Weights of a small transformer language model.
Architecture: RMSNorm after each block, rotary positions, no biases in attention or MLP, normalized queries and keys.
Each number is 500 + 50 x the weight over the matrix's rms, rounded and kept within 0 to 999. Layers, rows and columns count from 0. Numbers have three digits each.

# up: layer 4 MLP up, 1024x256, rms 0.245, rows 173-186, columns 64-127
# down: layer 4 MLP down (transposed), 1024x256, rms 0.221, rows 173-185, columns 64-127
# gate: layer 4 MLP gate, 1024x256, rms 0.239, rows 174-186, columns 64-127
up173:538481510462492519541569577512550436524489450559533480476522487564419475488546478462489515442529463475490520507454505542439470518504434429430509474559421511468523605530468475575536568525537404
down173:544518466420479435501409567411552543429495542481467500514521440507400523542537525525472507463470532484532470463573426524548498607604500508608456503482478460565543570414487451464398502483479509
gate174:500451473569531455600395550506514499522429473499508544507490487512452539531495423484544472450488396577467546504539572507434476503574492529476461535538464396484472464480462581478471487570592512
up174:520451533559531499528527573432554416419481447474542517486505520469505565452523481514547470544546561481454527491535459496531462607506592422460462618563410532483476515435464519397487566425442546
down174:524524532510504536498513578426564461507458472477504496504432531529575466433462450425521576491557508481425486488447445535511631443478477444536486493457502528538570452471514451521444531547518484
gate175:577468486494519492544557529488464461542512551488507487512451392476492523474403463545508356555479493462505554546545563518486509466499537504435409546519557552434540440419530490482529548535496501
up175:523457491525464473491512467592485428513471480461503430473488516523491466475472522497493549479531472546567527492520543528554493445548500563499476503448503504356518579502533531431443578430523459
down175:539516518620466598463453518487593525483516541484490533451541570463552472506505541505494498520494539454442527483556462434443449514411431430564560516504477566563502489590480505557529457494523490
gate176:521447446509513575553494460477541445526614430416517519486469533460588460447434596553484509575449521527474531432500561532565546424537388489490518472516588503591485458547483439434477497527446522
up176:563512542573440440484473509580520549465441441585493432517512496516496604504489499504460471517443499510422519436395527454509526500515439574509513506464584445620553593545549450461533471455610411
down176:462477509541467516595517556490592547499549417390539508454414486497400454518475478496540515513462454568528527495621543524497505457469452464503422489510527502526532529475546499457498442497370481
gate177:549360514469536546444427560515508481477495468545472542527506457553532499454535467621436396511558454530488537526535505538526450549453464469529459489546515518454547493469472503476525464515488428
up177:527537502491473356545457485444470564570532472414419511467541405430479491463585582474536562485502477497444528466542503497487393432401446424575492626444509508554608445474518473462421521540535407
down177:526520493495454559453523547467488410541517479481491547499584502551505527449381541430562403617456454463440538479453462438395581464495532549470468558513544432424472602561538557535506490364443536
gate178:471473517532522502408564463544491434537522518477517512495526509539538526474482532502521488550474594458456486489512470490519518512485393528444469500540532495474518444505437538542558507494455500
up178:523564490494497493536469493500502598503449474501525515535522498485467495559494509523490530391527465523518545471472536534564465485478509481495520496520505528546530568450513468466547553479515534
down178:477519504493385473433476502435561515412448444494508526470543466481457402448483405512577466520450515476548523485592465536534490456546509560531494511525536530436505476481439487405400497442454549
gate179:509533458535489427439338507402403550445434504468486569436498516564561620470507464517476531448492487498473545520534484512508434470550542585538568463500503612478480508497509609508432547451532497
up179:430385548422480482465498521573545484538485528504519435501607487418538573480487397519464472462457436478473536528490493530464509431426384556521522493583495537415471490619452454507555442503592543
down179:526424495527564443445363519494504468494444541479524513563603564478636598543477471498458503509504418471484402485462450490477448480590488492531574517478504483464487450516409462554562516502463495
gate180:437592480528436597422449434424512519484459487539450653425480390494491374477548509511578461486485537459501516542499524539440484532487512432511507433580500560499465492526528467498467517450549577
up180:541423377535475410483493463488492458515459537451494452487519467564453568668494552573355512452429494532516504569454540510539489414489484530553544496475537518436481535535502493500471541577468497
down180:504583527515464597429460533490462454428494459535482614551520458456465495474464459453499494529501476589455585522627546543479482451521491533518449592497618521560511484495525504568561408531448505
gate181:446487538488470412510529479450495515462575488517555595439477401504481464458463397573438525538477524399462446533476463517541471512475486512497572468455485567464505507446534480528501448483459571
up181:486509533458523545523483456589527531523455473478594575474386567464465561460530532505628491420518451582527482520423601531595455609490442530581428515471564476500494505505432487458513518470585534
down181:414488370497549575524441515603508427541477446539410410460477476417499534477446601499532503530476561542493588526503571371473471441539538476382466444542484530498528499526419514535491464588506514
gate182:479551545578551588467463494400452441493503556490522567562464545464504450549469575388543424467487557528477454493495437456447509503423511492509479517589467420513522553471511467507558577498473510
up182:510485504533586474518516543482488472502490499610548566477580522479494461523496503536384500492493474499508460590433490523502535610486523552418492513506500551454523486525469356530575538568514493
down182:554405564348486413511494531488510493488565520479395422451540398503492556546538523451514516389540426613533489460488552509533448551559516478412458516460528529529534463486558515426478483543443454
gate183:465424513550519436449468460544458554530515580464445602482528464525570486414560547543462527457579499466531449469434450540510459587527453457550554462516475488496538507568476577558558530488490461
up183:482485464462558469529514491488485413533498345471556521439517590420545491523493459498515427485467449469489545496555524550485516452569580559443490551520398456533553417440542500490431518521485510
down183:495526578553564483507415513541497497540517465514472539586522589547524510512547534511479483560535510500546502445477460556472421471479511556504514468539540468474501520457524539489607526526489496
gate184:448409502447492408476524389450491618505537503514476556389495556553493584559443480610521487381481486499438489457450488514634515511447481565502509554525485552441470513572507572427598485594519467
up184:401491430554513505582494551516402564437404462488549452563508507469368437378470600447489541607542516454601554505489473437469549503528541462555496470517490526531524449406529436402488586494496503
down184:600517498491460535423513460548483473518488497547538437507498466485489570499485523609430509421590489450495388443578538551522483468498515497449559530504485395550544545506407538472499464471484534
gate185:483575515396555524455460543475604445548625530475446484483515499537473490499487611522532548535514434499496452544440441487473501547572457535543486510469503505529465518546510503491439614649474498
up185:521505475539476467501575553531449477379449425479506488458525502469497577583536421567472529504443514494495533488527549430459503514434486509563557532413560520507483509514468497392477343384457521
down185:461557450503545470507494458495441516519472400433584482418481517545535504553527504486431518515587557517510427537532527537498579519495483563559500452421481483532493470503464532486508530587493520
gate186:490488578596489538571480470489486505544531568528433497558539484538449508537536519488486598410478507528449491486481457452449531523444509597431518511552437499622569615502537516545490510482437504
up186:570516589519442661441445523509508557551531543501576460447546405441529610479507571452497499420545505420466518525547526592427491438492473516484492446525470533532580608402494507479578501557489518